python train.py --n_layer=10 --head_dim=32 --activation="tanh_gelu" --norm_place="pre" --rope_base=10000.0 --qk_norm=true --init_std_down=0.0 --lr=0.00327 --lr_mult_up=1.19 --beta2=0.95 --lr_head=0.00958 --final_lr_fraction=0.02 --seq_len=256 --steps=4695
Each number is 500 + 25 x the weight over its row's rms, rounded and kept within 0 to 999. Layers, rows and columns count from 0. Numbers have three digits each. The size before them is the row's rms in percent of the matrix's.

# q: layer 7 attention query, 256x256, rms 0.118, rows 157-192, columns 128-191
# k: layer 7 attention key, 256x256, rms 0.125, rows 157-192, columns 128-191
# v: layer 7 attention value, 256x256, rms 0.139, rows 128-191, columns 128-191
# o: layer 7 attention output (transposed), 256x256, rms 0.139, rows 128-191, columns 128-191
q157 090:502451515529478538520484499489508496507511496504511518493535513502460545495478497489522500509525503496529491557510468546493485502504486487534488448490527497485528474535476468504522483474469524
k157 084:494521505488474539483503511496516506481517551539530519503543533447481479511543483493540516486501479466495517500488495494528515495480566489536537523449506494499476486462522454479498451525490468
q158 087:496481537513575524511505494436491500551530499504541511483468497533501515558486449500482549516500502525495520508522483532408506541515518492517503461531449513500506512529466490528453517522468511
k158 100:491467517464453438515544498451490502522499463486547474460549499468498498492460496496513503500469550454531546515505473491502519506513527487504512473512491509512486493472466513428463470506509518
q159 094:503492517515482586441509505491511501428531458492494470499502528502493513492483533486486486519497530507498498510537483491470521510518505472558535502535537497466509494507475502495490508524451528
k159 081:476501463507495531530448518503501477503469475466512482510510484568506483540553473516504519520517521493503485521462508524483459533513515526499516519489547466484517507530517536510503524512493529
v128 081:494476504558512556468499501485486515510529465475514487470513489530508464492455531483485484492530502493479524528502535537500502540515505529453517495521455508454521514541548502522501521521495479
o128 085:541456483508508481544520486478502525477469539504461491508500540501576487448479476510525492467435473511461484535482490498464462485584490483506501505449491502472505498462458513500531437515455537
v129 086:486518471507497456467496519489508485530471511435549490474457478462531546531535490496499529528506499485534514507492465505523468498488512522436506561477469512499538521458490462476500448476509502
o129 088:488471458428491522501515512466493513485491458493493470529497475480509481503503507475475517500564530512479517514527529477520499497497482458500551535474544507511515514524484523484460492503519497
v130 081:506515506499492503484475500514458522470517462503469490503492499523546503502509508522525487486515536522506469492505492499488543516485498523481455524518528498502481505484529504488472454489463508
o130 089:461539512542472506510508495493568503458507541488501538500470518483456519511489469520498542512484544511539534472493418493513471508498468487463477461497500498483511478474532515466529492506488491
v131 075:501475550508505490525524511535488478502534516494476517572496526497491496502474441481488510523509476496503453478547495493489496504495491489478494514486454467570512531527514477537523482468498511
o131 082:527483538463484506445500479465498497532495477513498517501490518522519539510495496509504462505503569502502528493454476516512475531492485478518498530529525472484500489495465519477474532501511466
v132 086:496504494480510545514490506503515498490473517471473491523495470531484506505513446462485499486467508486516515489582489517478507519498497473501478503538534516551504499501449552460480519471470552
o132 094:476506426471443486502486514532471495471477514465523526522448507512500496466464506432478495501504491483474512508502484547497479526443522587466487547497493494464486493496473509450505488500492467
v133 086:514499474498539493450565449495451463511503473511486488502506526518507480491498521480500481486488476497487467485525512485463501503526497470497495542534513528496503487484480515496474497512522500
o133 089:469497540505475463523518534511496543529527466527477526475545507498543523504478536477475468551483497513495527506543488478477467531497464499466481501466484505430494534488507439542486471492491502
v134 085:486510508495491477498486491475493445538516521514496470454507474477537521532487505493513479495534551486503452457502507445496486494489519540519472491498518506452527492501540491499484508513472460
o134 091:517488509489479526446517495521515539497538533483495505497553510538479487508517492470530484482520508483510486527536496474507481451507516489501487512522509522565521507537552497480484532472566503
v135 087:496469464535488538472453530488477463482519432488501457533503500526536549510537473465479513465490500525457534532472507532477482543527525503548451494504494525511456490504509531502494484456488513
o135 094:504537493516471488537495490524524495511489539464516491518509475493505532507466474535487477487529513481486488468490512499499486498521527540476501498499502501469498465508521523496452499494493492
v136 085:489531507500514464425505529520449491443502488509534493514525448503528485483536472522472522447517469496510464484482500502512498516482515496529469491477476498527485526539477484504494538480522490
o136 090:504490536507526522501523434506513498478461543524511525480498498486523498497495498511461503532506514479505483502503479498529558510524506518470518496505534482494491482485484545533507486518562513
v137 086:499509511506462490497520522485561496475487536492486512526501490523505497492485548488468425522528544476514496496502545497507521475482482521539531490507530475487483513501492504492578508489475509
o137 089:490509478477510517512489509500463461509500450536504513536525550496511480520504448475498473503514475473520462489509498468478452508505479524485508508450479511538565503490515508480534507476514487
v138 084:467516463500495487485474515550493492514497486486524532491497542489511500477512472518513493478508485530497490487557498506491542426552488485492447479513530466536477497535479524482477479505478495
o138 088:514500509538516495542508508494470496509515530490527471456483497502516491505534530494510464487494526488478502453494509498518516523469512509495507518503462526489489456476481524511486488522557505
v139 084:480540496526449498483509504474500520482490474510469483480492486473500523512498506502518497481466451496463529537465484486512518505493484470508569517485465495480467520513490507509460520504490497
o139 092:518521537519471454482490519516512481484528525506553556506485472523525488496516504533456534497514547511532465514507505527483518471506492512510554530515496492525477482481460522481492522477466541
v140 085:488451507505525463521526517498528480510520536547513524488509525522504474461508481464506502497472469507503503492500464500513464462509497477504509476493484557504483491495453482550491500527501508
o140 093:534497531461477493499497477503524540542442525498537488506510466470493515552472551547526463485490543503561439488531508516483502535498498503490479524499485475565465535489478519545523502489542475
v141 084:528461492480512479448505506515527516487503539492503519499499503498541491496535458474522472468564422562483533483535487483486501496476515461525496493515528507483505494496485500493526497475527508
o141 090:488427501501450503523531479525515497478464499529458511485480500484534461503504493535503489513477497499504507486469477482481537496507511494468478486501482511532558521519465529499492491524513493
v142 081:489490464488489497557533498532508498513512507545460491470472503534496480507474498477483482504550486463496506474532521485467511486471517531501521474552502523504493503538538487480527458529457502
o142 088:488534505507477511461509499474490493487480508507511496476490450478533515515444518472496472515547502516524523505498500467477488532533517528541474487481441485487477473518483546510487493531504498
v143 084:462508494510512442482470536470509511518512484490528495445494517466500566524504510513491484469483482512504524496491524533474465528472451536504493491523507492511520492471499501499464525533518496
o143 086:506514523474477525507463505497507522537448529482525508543532471520493490522496523500575500502501509493462500529449501492488512499461510461524447520478499497532503507493500466511494537534460472
v144 086:473514502495525520488508536481514489500507532501480542532504472541532527547493489511471495516472447490487516537498494522527504561470530493569484509459494504483502491509491512495525516480526498
o144 087:507507446473458533485487510534533499493471504546493536476502518478488495509455469492479479482497541527492454475485523445498485493448551507504536532533467508496539489519502495488521490476501527
v145 083:515516527463524502494519498486527468508496553517482407518493505498506531455505440497482532512480482518506520499507520445459524493511499455480491523501528474477484498473504527533445475493484500
o145 091:514448484503519526449511452484487496558467473481489506493500499524476505566516518475542470492462548542472504518540500533504510521481528527462564481495543534520475508518494508504507503495470494
v146 084:488466536517506515531518486523548501512473501531538491518447495520500516474499509489488488523523543507490469534511447463514504525482492525494479502490467517513511489506468516471536457473523496
o146 090:514516477531523509488488480487502522479512452517512467499501505488484533510531453500501490468429498522521498503511492512465488473503504504529535519487524519503496510480478502478548505548461470
v147 084:487521504492476493487481464445509498489489475503498516486511490523480533510468493498509520491517460509527469507506492499513484524504504500509515473486496507534481513520476457460496546530465509
o147 091:496537493499508486487492498488492494514523516487502517481509511499537488508515491511484520530537505499444532490508506474471515493513516517536503530506494463509466500521526517496521546487501435
v148 083:468473444536492480507514488495513536538512490509513571512509518519528537495488504470502448507483501495487515471509458428523525491517506501479493483450484508482494558492457491539491479459488524
o148 090:499492494492547482472536522501505519476511465467515509509473495542509500517488512460524485472513503491511474469461518500546454476493490503524514492484543488530482523496508531515546532535481520
v149 083:527516535510488455512437504515451495535518500535526480517515525486453527465495486484513482533490532551498486530465500507486508486480501513508497499519504564503520500516489479534527499506525541
o149 089:510535455513525498500496537496484525518518490458518472460450522527530517500524469522512508511475506500473510512462520498519465533501528516499504538476540521445539488539556518490463494454513488
v150 084:482510523507529512486456484467513484492476507513463528496504469516476528488525531497482533501482524476563460485502439484531497498511498515494469467469515488498484499501496530449497496501483454
o150 088:453460509485517504495471511475502513492515512520483522508517461483508479532483499512523502484512516510528503499499446539545443563506529505471532521482523527510485477497491501515508526513536495
v151 092:472505517483502497484527494507486494460481504444505518537483514478498492507481528534450489540487497501509452455500493521535489473486492437468540491505485486478521496470553497533490572499492508
o151 094:497465516525526501439483502476477512558455486517510483476478449512507502463519471506489472525429492512538525524492526461478506471487511532528519520515474503556533493510483429482510494512459517
v152 083:525443527492527546453472538497523478545500475494522503525505497464504497494511527484459479501490533466496476510486492523506487487518523543457517464477517495507547497518497519497496506487477494
o152 095:486480476556508490499499521501546455564476512481441522507506494508499451520497468549481503501503496497495470497472555521487458500514500514470475520504483492483496522445498526537476484549519466
v153 080:523520494510499504456473482503477539521517490468495494508460478499489464563478504515523531516492542498501506482499498484510487509512496454524482498503514510498486506518507525517512471499473523
o153 089:510474521549457486464514525493521470532524517538495531481492532468480512447485532545517535491514499515482513525518507514497489478532470552502525496478489520516514475456536471482494522508483502
v154 083:492528516481531542481558527490506492523509532516504527510491537493501458524444498501487523491530521541522466509527542488501484503458471488512543515532516516540450482444465463494499506526502495
o154 091:468493523477453456458524507519503476473509485519502507527531506533458479460514523498497491511528510543480523528528460468482506558477553520511533498492512447491532459453510504536514464509453468
v155 079:466451469444486459455494509508506481468504506498437497489474456516524541521523488520524462538495497502491452488500489572485501500517483516526504488469494496551453481517549474526504475523500517
o155 089:484536522509494512498508510467507486486476527544527564501468508477529497489457507515541498504509467536527552469520484540510518449491526469465534540465499469466485483467526525546454489497528529
v156 081:517491484522508495513486508527529512506479491503463498508471562525499547497542486530481486535500554508485506522464479528528515472491468492435521484528511498513516503479477524569483512517513530
o156 087:523506506481499522495474503482526523499535508500514473470519508477546487522549514495513497538479449491481534508463515546461465510492499525471537472496494487540499494522519453488507477491509510
v157 087:492487514487505490508504482503495506509489479503477479520497541532555494495524510501489485485538526517552500475476464518509503474539488467511484489504525496500495509510500488504506549513447529
o157 092:504547507515474519464453489475491506494514550527511488540442510464510520500495552498518498512486452472545520548565524486534495482501529521504449473491515474500513496494442515477545459503506512
v158 077:516451499462507476514482501533465502476492471482468525484546461524533514464487501419488491503522504526490482541469509518530481509519492459492539505471496517513532558524479496483489490480530542
o158 090:477540505515487493525533489527509507520478501475531577521492453467519483473506485496480551492481506467512496491487480507520461487522517502505492491512467481514487511510501457512530470535516493
v159 090:506523503502491516476505514490543524521511524524485521474481491486483543493557447477535522488493483466504475494534503503539503484482522478517509529493492523525497494510487507517491504515491496
o159 096:471536562495502490482494497508540513476559531515503526477472520469521520517532503575483513528509533503518518498524521501494508508481507507509489508503540489482473488482469500475500506494472524
q160 204:484474473490505478460479488467472525496501497515506557490481466493498439525496462504487491503516506507518570531510511440538507469467457527516464508497553484491477504499495487502467516489518479
k160 119:497509500484509489496510509522490493511490520513559517494511476494450477528540486460587516488536511508480509489557512498488509542488487527512469471498520492498458505486462520511485470511479500
q161 079:504545470513512508477515497480508539520529521508537512525470501456503542541511512541476503526538498561558510482509486504470532512508576551499494517532495497535477478514501489486512497531509516
k161 083:483468531481528468514561514489500447461506489546471512513503523527542527470489507512548510511456533499468480483501491509485521535473463493489490483507514509485474496454488527496515485453505520
q162 090:530509526507480522521488497498561491477504519537480487479511481506501490477511549462517482488494518479469497534527513501485478504463477477556451530481499512501529489498516573478575464522512518
k162 108:500493523524518490499524502471518451490490496542493502494490507515508535478561474485549477557443511523487449492487478467528496553510436493506493530533538483467498504482505528488527479468494478
q163 087:492528543499498492494481507556506523553543551437500513515479526511478544567484510524539493496495501491474466498466490489494537530458519481494523475530510511531485481540472504493470519460508531
k163 093:485517535477508491512486499512453506481500477446509519497509541458538455516528505489529459476503592529495464468487506524467500551499499484477515484552472489497489502546475518479493519493490496
q164 137:505516485478519485504477529485468545493488516517497519500523507525529514493498444550483469514502464532540550537515546454500494480505439509467465510499490504488502490467503493517459470493530467
k164 105:500533539518531485490482508509489475463471509496481468540484509530542467487504522527532522515566482485522501535537451498589548484468468493523505512486527530450499480463493528482504478478473502
q165 109:471513452503503481519501516464512511475480456489498517480492505472510517494503490498454534531530494474556471474482482485509503493490490527517512499458494511473519506533550537477551495473531500
k165 066:491460478455507518540540486465511515472512484503439495521483498509538473508462489489531483498521517485507510491439493503506491544527472536500515496483503514482469514482484496485504495511485499
q166 087:485510503534474475534473505456536498493522505493494498494490488519474486531476509487444542516493512492500482509515466524509510514450484507508511446510510473474513494535526509459546515501532533
k166 098:485519487478530468474475475506459479519477484491524472534482485510500557458501453518507444502512533523482509470495499508530500457464496497497481499524502541510563514514496517506521509469496511
q167 085:499493520493473478489487521480482499514531498511518505513507467527517507504513502488508517494485500508462531489531488537522513462475473518526518489559509515509549535442491448473469515492527541
k167 098:486460480504486536478510480465558550533490490441468517518518507534502497502529522491491557476528532469532491489508485544491500480469512496514515488488469504496476493517500560476467514533449515
q168 094:479507514489465460498487494508483490569523502438551529490460478497525538520491523528473568455481505490468491453483486448495494533518560480496477468527498521510516528450518487513470498501538542
k168 091:508470481540463476523501513470528528480535484503483495539516519461521473500495516503513497504481502524477495469476530483500475453485538565482485496491473492488506516501515522490490501547539497
q169 090:530542467497461515522546501521459518474507496432474555506497492474529482511523510477462523508525499509494529455499535487481513519509501476564476479455523476477491476486527504490511478554468477
k169 094:526504478519484503486483508535526487505477452481512514502473455514514488529482501485496480512525501498522527515542500489547475523481532506504520490465528511456531545488494536463524491500520482
q170 087:525496506505523510522481518477520541484470527559508525504505495512567536469502518532524462532507493446494537520498498495500505481515465437515472528463474525484491528468519481507483478512482464
k170 101:542555501487477535505472503540491486491487522540544492494480525500481515523519482444501506552498467502496516537532445504543464455489475500499495536521501480499509501482519486452511519467506489
q171 092:498508476509505513515480468484462486489473509504496515508502495447505492506513496512502485516513511529508501500476516455466489469507524507464485492475509481544526520511535532470536500474531459
k171 090:482528509502547520474482470505511502520511489507480541494539523520492514483524540507506546513478481532474489466491483490529484498510458504487488517549520520528473496489463510463477526536523484
q172 094:520463502506500519559514513523563525512476502486486506515530526543459535501507523478495550490508503506493509492522457546492463501527538547544533452494467475504507517460516516489511523512457488
k172 091:500521506496488432499518546518486541481515468532557526497455516536501551492489502475476531450515532489515496478500465495506504552514502484461498475548520492509484497520499537449498524508490514
q173 090:438501457541513474550516536558518507485521512531438490497455523532453478488460504535492528532506505484466473518482551505507519468492482475467525498495468482489523497475566506484511459499525507
k173 093:486510498466484504505506515488510508483485550493512538493505497545515508494517500534527515512535464498462503497508466512449461483514495505492510470470501442491481510537484516488511506474462486
q174 091:536478520527504529514485496464500465524476469494533488530478515491479490510528520502508494481469540516472482501519465500501513537484463500501499508494466501517466449519467504488520490510478463
k174 095:464541463522509478481476505466470542475485477495510482553526489510478460505510453465456485519512485482497515499497498467522478464499484451538499496489483523483502497523536508505517510518512500
q175 092:500471518539555504502491485471536502465477487476503452522516524525497498505471482528490505448473500461512519513502479500479506514504460475501461517478496506504519448500516524464556465498580503
k175 088:491494526517484476544451500502529460505507544484465471501515509527508490444508506483473499500472510522504500496514510506522514482513505504507544493471506528475469468469514495500495467501489484
q176 109:477484494526472465531546475489520480497517511499512450484509526508475514527509461472477494482479526506485429492512469515513521517470518505494517479501485492482471515540511535482523510479474479
k176 089:511504525478503508513528556501485507512486487551544474505480487480514545544548485495544519506494518508531508509534532483535521479480475489516541511491528532496497493519484493517493512489532505
q177 097:502516433543493529489509509496492466489537511510487499509486453480514522530522488492488492479495504479523488539518488500512499485498476536537501488528519508444487485462477485461529498491479514
k177 084:464488497524518534489487504451502483502466511492492481505474511534532511487480487498511539515522465529499511471499477483505494499483495475480509502463515568504500509498482499486526428508503492
q178 092:479514516516485492493572506508494481488536523490526499449542511492524505486497541545492511536513548532514463494473515513496486548499512476466532485534476487470489466517509498530477488498485526
k178 081:495511547456508486519512484509538567492535557509503474495507492517524444489502539514518462489483511529529497466485455494486544523462489484497421506528514492533490529532526512500484541508506516
q179 089:476510480503455491480507529547494471487462498493488545447486512477479473464528509476526471468536511500541529511482474473520463524515509543488501465499501514453490479513487491504529501496511478
k179 088:523476542507494477518497545510456511526507483458545512518538478505527480509510514520476527511481529508502533489561466510527524488531541516551494487498491468509480451546507479487491483474516495
q180 093:458468510481516488490527477516509485513499531583504489530494464500475509518507524465516492473549521516499463496479464490515503521464547546465461492539466523464454485479486526479533512489497481
k180 088:480515545507479532489459471575517501526445501479504467531492507512504484493475462510532514503496482499466529517539513507502461497499481540506481512492487541483484497466499493540542500473454503
q181 089:493506479497500509521477523513484485459475503514480466488507508480432504520522481514514495517462555495445439545466575519515462484510462509505503493476495509495533558497507498511531541532444492
k181 095:533483485517503485508516526532529502477483499495519439496467497430515497506511470495498490512485517484493478465517473451520525458503468496510481496492494464501473499500528511512536471455467467
q182 097:481484470497479513477532530484498518514481434503501480482484504483501508513562475461480450515525448529498473519490493481504488462503515515568486555577505540538528498497497471523535496509523510
k182 104:512526540509455487497448470520539454476475513490445527533452483494512508542539480463466496440501473513520437483492497452511494536520460491480480555500532521532543451464490500475491471442503538
q183 082:510482513482504565560495509510492488484475549509487520448562507546472495522491520515518534530504515486499489499507505517505457521479457461528478569507469499473509492488478502525431514469518505
k183 095:514484494504493513511525540507477537490497526477461490505528526501499479505481495477497510488491495498505483459514554497501488494459518487519474489452513515462476501535543491526496495515479483
q184 088:521513513511463501469505464546507511480496556479486504487468493468473519454470521485489532478446485506491545444495511500447496459531523508453484498491471529516459470500521504512474516516494502
k184 086:535477543489497473466483482465490525527489474502488488535491502507447536450538505480502468490530516505510469504498461482500506483490496505489519483457487500507506498468502521472501481511491464
q185 083:468457523486518513554452523501524536499489514479502484460523516482489522499456547534511440524519503519472517498532521511534529468508543432495536503548513475547479480512485502527507527531483503
k185 087:507498493477462517484508482471538478471528484496469550453516503485516521504510499521456538529493475503503529526445520512516487506537537542478482478503501481476496487482512485504543494500521498
q186 099:471546470472503490442456469517446505479517487485494493520466481485480494501513493533527492467489497505531510498506510478460493497499509546471469489507498507539518492497498484495428501506523511
k186 087:503543493445477529481510485559517495512479493469507483501465511519493529503539483528473497525472575552459479548520479464469483519510491458437472453515535487532479531522494532499497494465513508
q187 094:484487503460504517457527519492491481525505485535531526474527511533539499526508490522517508495523489501458518492493492487514538522498520524475479538535544527572506451496492523513488481490515506
k187 095:487521485476519483525492521519525486430508497523490520497548511453458477506490506494503511523502511470524509533520521462539490469501459507498520505547496510527548509496564492534519549465544486
q188 098:485506506475496516491491523479475492488506481493474495505517475508487527465507498498537510524523512522516487484492520479508462471528478500512461504504479501508513501484534495486467508536497479
k188 090:477540502484512483468445504493556488507495496545506541563486453469460448544468488478526455507483490434439504509534479455530493443521507452511528508471515500466462506441480504480508531480545503
q189 092:508514521484485467479479474511501526490512459504443541509470499503541507513543508497453525518496498498514503503454525452470517476460500489528531528517497509540516477520513499517430476508511557
k189 086:497468482482475537472495510454533498518452510507487470516446443482493477496518505480480489466548482495528462506502485514481527478534519481531498509484514514495507472424513495508473518498518486
q190 096:462494483439489466527461479465485508558453460491517524504489488503475511510509468530550479464543504527485494461508514427487508523489492491494514532530518503539471514513492488485498505508550495
k190 091:498452487492466495450502487479508493480488488483463494505523523493504509499517503481534489495517478549532519445512479504480557433512506462520496485482546506548501495475502472487490523547525524
q191 089:496485510480523503485436496483501496508507530517506498508534518474498509468487502506464512491505487498521524493484473521492472510467512523509514440443487554527521520497519484488484514506499512
k191 097:505479501470491514493479497491504514528467512497482509495459512512510495548509478478498525515488497477493505502478537494552531539560504455459517550508512504522446474514452460495534506500524517
v160 091:526505480491476507497526492519539511477468457513486513538503487452508517498503493508477511513469530500494475440536468469483473488479512558557475522502563461490468513458460511553495498528489509
o160 089:475507466438514527487502491460481524499472528512550528514482466483513499536519497514468498476484466536476499480525497428509492478477530476514503512486465465482490503474482562484481497526513497
v161 083:474539494542513505537454462492496531534468519511537464522522547507546454482498465500485523516500525535486466498494521486481501487530528488508502528549514492524483525473501515489510458505512480
o161 084:508545508517518479518532510484519529475510500479520528491502500499477500488516491475481532542479489491506486518475490517486497517484502494516507531479493479468496505502533469493499496489500498
v162 093:493501507464485515485451527502525494477486467481492511496536488512421532532466470513545503492493503474503506511495506498496534471476494485473506482505488492523515501485497520527486518499498548
o162 089:474466516507439474486505502493505491493523478515509466491496468485495547469541513514474511525493462540485533494539496509456533539484493512523480486537494512469497485459518479496479504482531460
v163 086:557457506502501527503512494537502484502488504500531453479519483495494487514513465534484466460519507496516503501522537474494515498501488530525507491461520486466509532490480487465448511473496529
o163 086:499544505495463488460520457486509483540507448505540525486494523517457481512514463485486497476512472529504462482533490500483505540478529533519533526452496513457515508484481528514459489535487460
v164 086:507500500470505489486511475545470487519507462470523502522516477542503501513489504492492479515526504498526501543522511517470483534506462516462471495519470502556498491497493541483519499453509501
o164 083:540515508493530508523500516516497517506469517477512441490509509536487478513484500485512464493505483517498473557479505481523514534482515530491519575488491529505524477495511465526497508490491512
v165 090:494475472527485530513525519483502514489460470519519460494487459497484499491512498541528484486498532521472466517465546477513519505523489506501495432528484474520458509463512474519534507516486504
o165 087:491475482538502462483523481488445510506489506520534560487482464492488479480499504484512474500501433479471489537483508514542503488483504487506553468448503505496458530455499523511518507491488492
v166 091:479492551492512517490474487536498472492524493521526468508524499522503516490501488481527504493546494472499501529548544500529507541504487504503526491529494525508524469489465452486464502468481507
o166 089:500501512543508424521497502541507529464533499467488493519500496505490477491536496490458566479542486519510478481509519471523512489500495500474496479523485485501504482508529499507481510529507547
v167 093:490515520456558501556517467487513483463419519527491472532475486449509458489549516513514538511536480504545491471489527507541512491488561486515510501500474520513476456532515444488487540511527524
o167 091:469516506531535478533490478491487484466469483540490493475488544513496492487524492510534471489505524514522490503572476509514532541486477455551496499493546499507541498471483503516496483498497494
v168 087:470486501544501501549508530501501520488486525457494484514495532472539490512519471555497503505475544507452490469532516449514516530484467526509470499475494466477452483481524497532539515484464513
o168 085:483508513499471521536448500510509546483533516479523501503499526501517483554513513466454494463456519520457513483514507490513519530485518473516525497516502472497509509464456464509468519525497495
v169 086:472505485499492490476528500480558489481452519503556492442503501505533487531547513496462501494528543492523507488474515469507485525497529475548498512531502508487436513520507492462467483505483505
o169 081:512478500471497505520521488546533499501474514512543476472498480486487492496523503474477524503513577504501509507440477530492482540511515549466469530466475504532523510513487530469507482499507501
v170 084:497480495473487505533501512459448510523491508476463506454494464496493500527522434540510511537533441492497512477539520478503581481499498511506512458529526510516526514501479503513516520460534526
o170 085:452536499559512493456555489451511476474513471497476495527531516508494521519486525466507499545441463549505500510482529504489520500556537496493480501485493473519522455539486523521465489497533539
v171 088:473497473500488472487510503476504489477541516520500494494557485507540508498517520565504459498508496515520462492519480474519521528492489458507475472475534505508478522498534535511514504501517510
o171 087:554564486468465500559529516483523511515530520494509545531551485463459505504489532494499533519476541514525475509511495521441464510511509502478531478478468501515484508493507517470531477511475474
v172 094:482515510489505489521498491478537484536509487465491526530515516500517526563502443515514518499500513507518472565526464510481489520517512514532491519487510502532424480476491470428498503441510467
o172 092:533521453517434509542470538560548492508502531509452541486484494498513499461494477541544510458502473506477497501496466459547492489501530505476507509477454558440518469494529535505493524484532521
v173 090:443529445442499495492489516469535496514462523486499441481548511484475462503500476550492527500490503475479473503507506483491464540505498498509503471477541476483476467526508481508495526499498470
o173 086:509495529484534509518488533510554530530465484512524478492494563488541499486485501506499514494445519497493483498473493534507502497487491463473515503505516519524454515503531494538502486457527499
v174 080:507465496512499548488490531489492532502489484480472490518552466493519479462519492489510506488491500486487503514522506509509503483521488527526446480502520533516524499533476513507502515497457516
o174 083:478493505498474483471512446516505526517491471503509416493520439480528518497488496494454493528537478523487482472515502479493506499496533507504503517481511512500529508463494513509516501492515480
v175 091:504522539536494486466464508510512519470489500489484480465537483475492496507493476494501488476531519532502475513490499546497522495488454478532496460488489532511506499520518482473522506516520520
o175 088:528489489522516498505504495490517489512490506520459479539520505516499517499523462502496526503435518471504485515464511471479498441514492513486477487475507486493537472501546503507508529495507496
v176 088:486524452496489512491445515511485523491471534475494480513469490498420526477490507479498469495523496471510485516506498497499512485516510476490433529466527509494504493488509533514511482509504528
o176 087:535520501482480544448510533492525548535498519517550496524447512482512468512524499500515536480453543505521509493522508436491501465507482462498517479476532533553502521479452513488463532534517551
v177 089:540525494471494450502467533480464436513569521466495529504511488542461521511524482513503496511530495528484426501497518483492486505453524489506480499517529499439478498464500545491463477493480510
o177 087:524513479497525475484513503545507509514483466534474491495507472511543535457479505514476507501506510456510485495465477498491490481537448485520502506499471503444485531480533491502448470482474510
v178 088:517489484466532533446503512508458548514497433527490479501492496521508501517500520494528481482471524560519495502501479538484479495517485508491475488547489488486488468505520530494478482519511473
o178 087:497508506440424480511550500492481489530510529536552535506492482478520519510503458518497518468514531494505527472493502465548517512518513506476503489508521479517481511496554497517505538477510489
v179 089:496500513517502528501525506488489536484521527521514504519469476538499503539541524486501511431473469452486521495479514518507483550472540461474504500522516505495477493472524494477534485533516474
o179 084:499504514545468484483505495502487501466502510537501494518491503508512491526496482512528497466486504516493439490493498505531474538466486450483458507528497491505461455532517498509538519463484476
v180 087:457491548469526521431518498478570515476528504490538555462501483501501475499493481459569464458482478503471509519479504513516465489476469582483487530517570493465491468520512539480515471486492522
o180 084:501436500512509519511521518472489479482477498500506505509489473519448442486478476556512530512504520485499497486493455490464503468497479502529502496494543494529482503520516472497526477518515500
v181 084:490518476475496439554527507515471497494500544518521499453524523527531503499481509513510497498470498498509501456482489493487553502512502519489499447478517533495496514537486499473479480523503518
o181 084:468493495492492508498499496501522477516450468505528534484495446496503470512498460484516547515474495476496508458527478471485477460508482543485538494499463505563526479523514478477543518514502498
v182 094:455559486508511541501501476507495459469524448494465484532490514519506492503478524522459505529510538507523488514435538567501504526558496525463486488462511483523517482485518531508529520523501501
o182 088:535536507484534517487517479489498505459501471492484527475495487476520524501502491526481479490539521534539499502513424503513499502467502489528532470523506529522499536508485528469515501492543540
v183 078:497487468534522478489514492478494505494477435480467486488514488521512470478446496517505473508477543502520438465478512522466538553488494508502506473494508497497515504497474495511463453513516496
o183 082:487486511526488523470534496479528492516465467498488526510508481558531492492534517481482464480513482536488539470476499528499498545528544484520534483522509512525560464473493503497530500534506492
v184 081:490459483522537517500497506476498534531527483485477477475509522512513539502457542541507486531530514543500485518522490546501486506534489514485526489469504487505523530483532513487461479493471517
o184 083:493530533494494478521481489514501491516490499506468479505511510504471516491500497510503490522506538475523481529477492528508487479493524487506452470487507493563557520509543492449496489483542497
v185 083:478486511507542500498524505511479493489543519477522535504482499478478469540448490510506525511490533498493525491518468496478531505499490502476503488475423540495547453523455475471510506536480507
o185 084:514480498510534494499512497521505518510462499443497494451460507490507480500462497520520510477443452496496466493497482539509551490479467493538486487508442486505507511497502501502536515537532494
v186 085:536500457525484490486510528517512467438523504538519497504501523543480512496487499501525527487522466525498524523509476509526482546467484534481498492548497497533498506518511475535509515513482509
o186 088:484511501490444496495489469512522503494502504513488490504482489523500525457458561520485475500480487542464495525460512470489505526471516469478516504512555450510509479507476489487491530523493524
v187 090:504518488559499505492523511496517548500490550521501534509509513496461471453478462496496501527506527505524501510435472520502464524491486498491493480432483507514471505507503483500498480536499489
o187 088:503546499500533516515475454507513512528528522527499525479491476519442565513523485528498492486529501535478498451480480483468504511489486530476509527525503489535498527502479492483470529501476429
v188 089:499537500512540526546516490533509501470494523538486527470505517499505487486515515495522515526497501503441413497485477496507491528489499519500469488511524536517504513516495517544491503518506467
o188 088:487518466475491498529505512508496552518466483511486548513510487505515495517479509530488487516535493482486437502517483493492480520531528489524494537549529503497437504530464481483478484549487502
v189 090:498499489477510504507491478496487490469478494498508493491480502476464477480497517496479548494456487508501470491521489505516491479548476498513508501476504504492485476480483498525476486511544498
o189 090:512506529505517483503469460453419482533480511476478545486463535499488462497492482469529499496481501476484507475530478484471517481503511479505516491487495480492521477492506488468462486504499518
v190 093:488501490503504478489520521512517537497477511506550514490470517489506459512506477523552487495497473497509475464515493443521515472499476469520509482516506457515515507453496513495541479457515463
o190 085:491444478517461501485559523509535509490513530499495538516487522521509479515516534525491498492494501527462527540543505524479498568496495489497462489546494441485509491446526513482489515489474522
v191 087:488535508471512463513499522478469482473499489522520519522502473496498483491469464487529535482501509512483463512457472500485509521479480478461512527477479483497441518483517506455535509512519527
o191 086:480543498532512502479486482580545507542491493499495545497492468438475470493488492504502504488490486532503505489474493517507483518462504537505453462509473506537482484509508452502483522545491521
q192 159:498452454533524518530483529446475507503500492496471466487502451497525461486502497518459484510500500512475501512484483513514462507517459487552508530470508554490478504456486554481472501481484500
k192 075:499484437496484528492503510566483493500462478483491516509493525484476505445511477509501468497543456462492525530553485539530411510545503513483493505445522530468488522493470486502491485507530505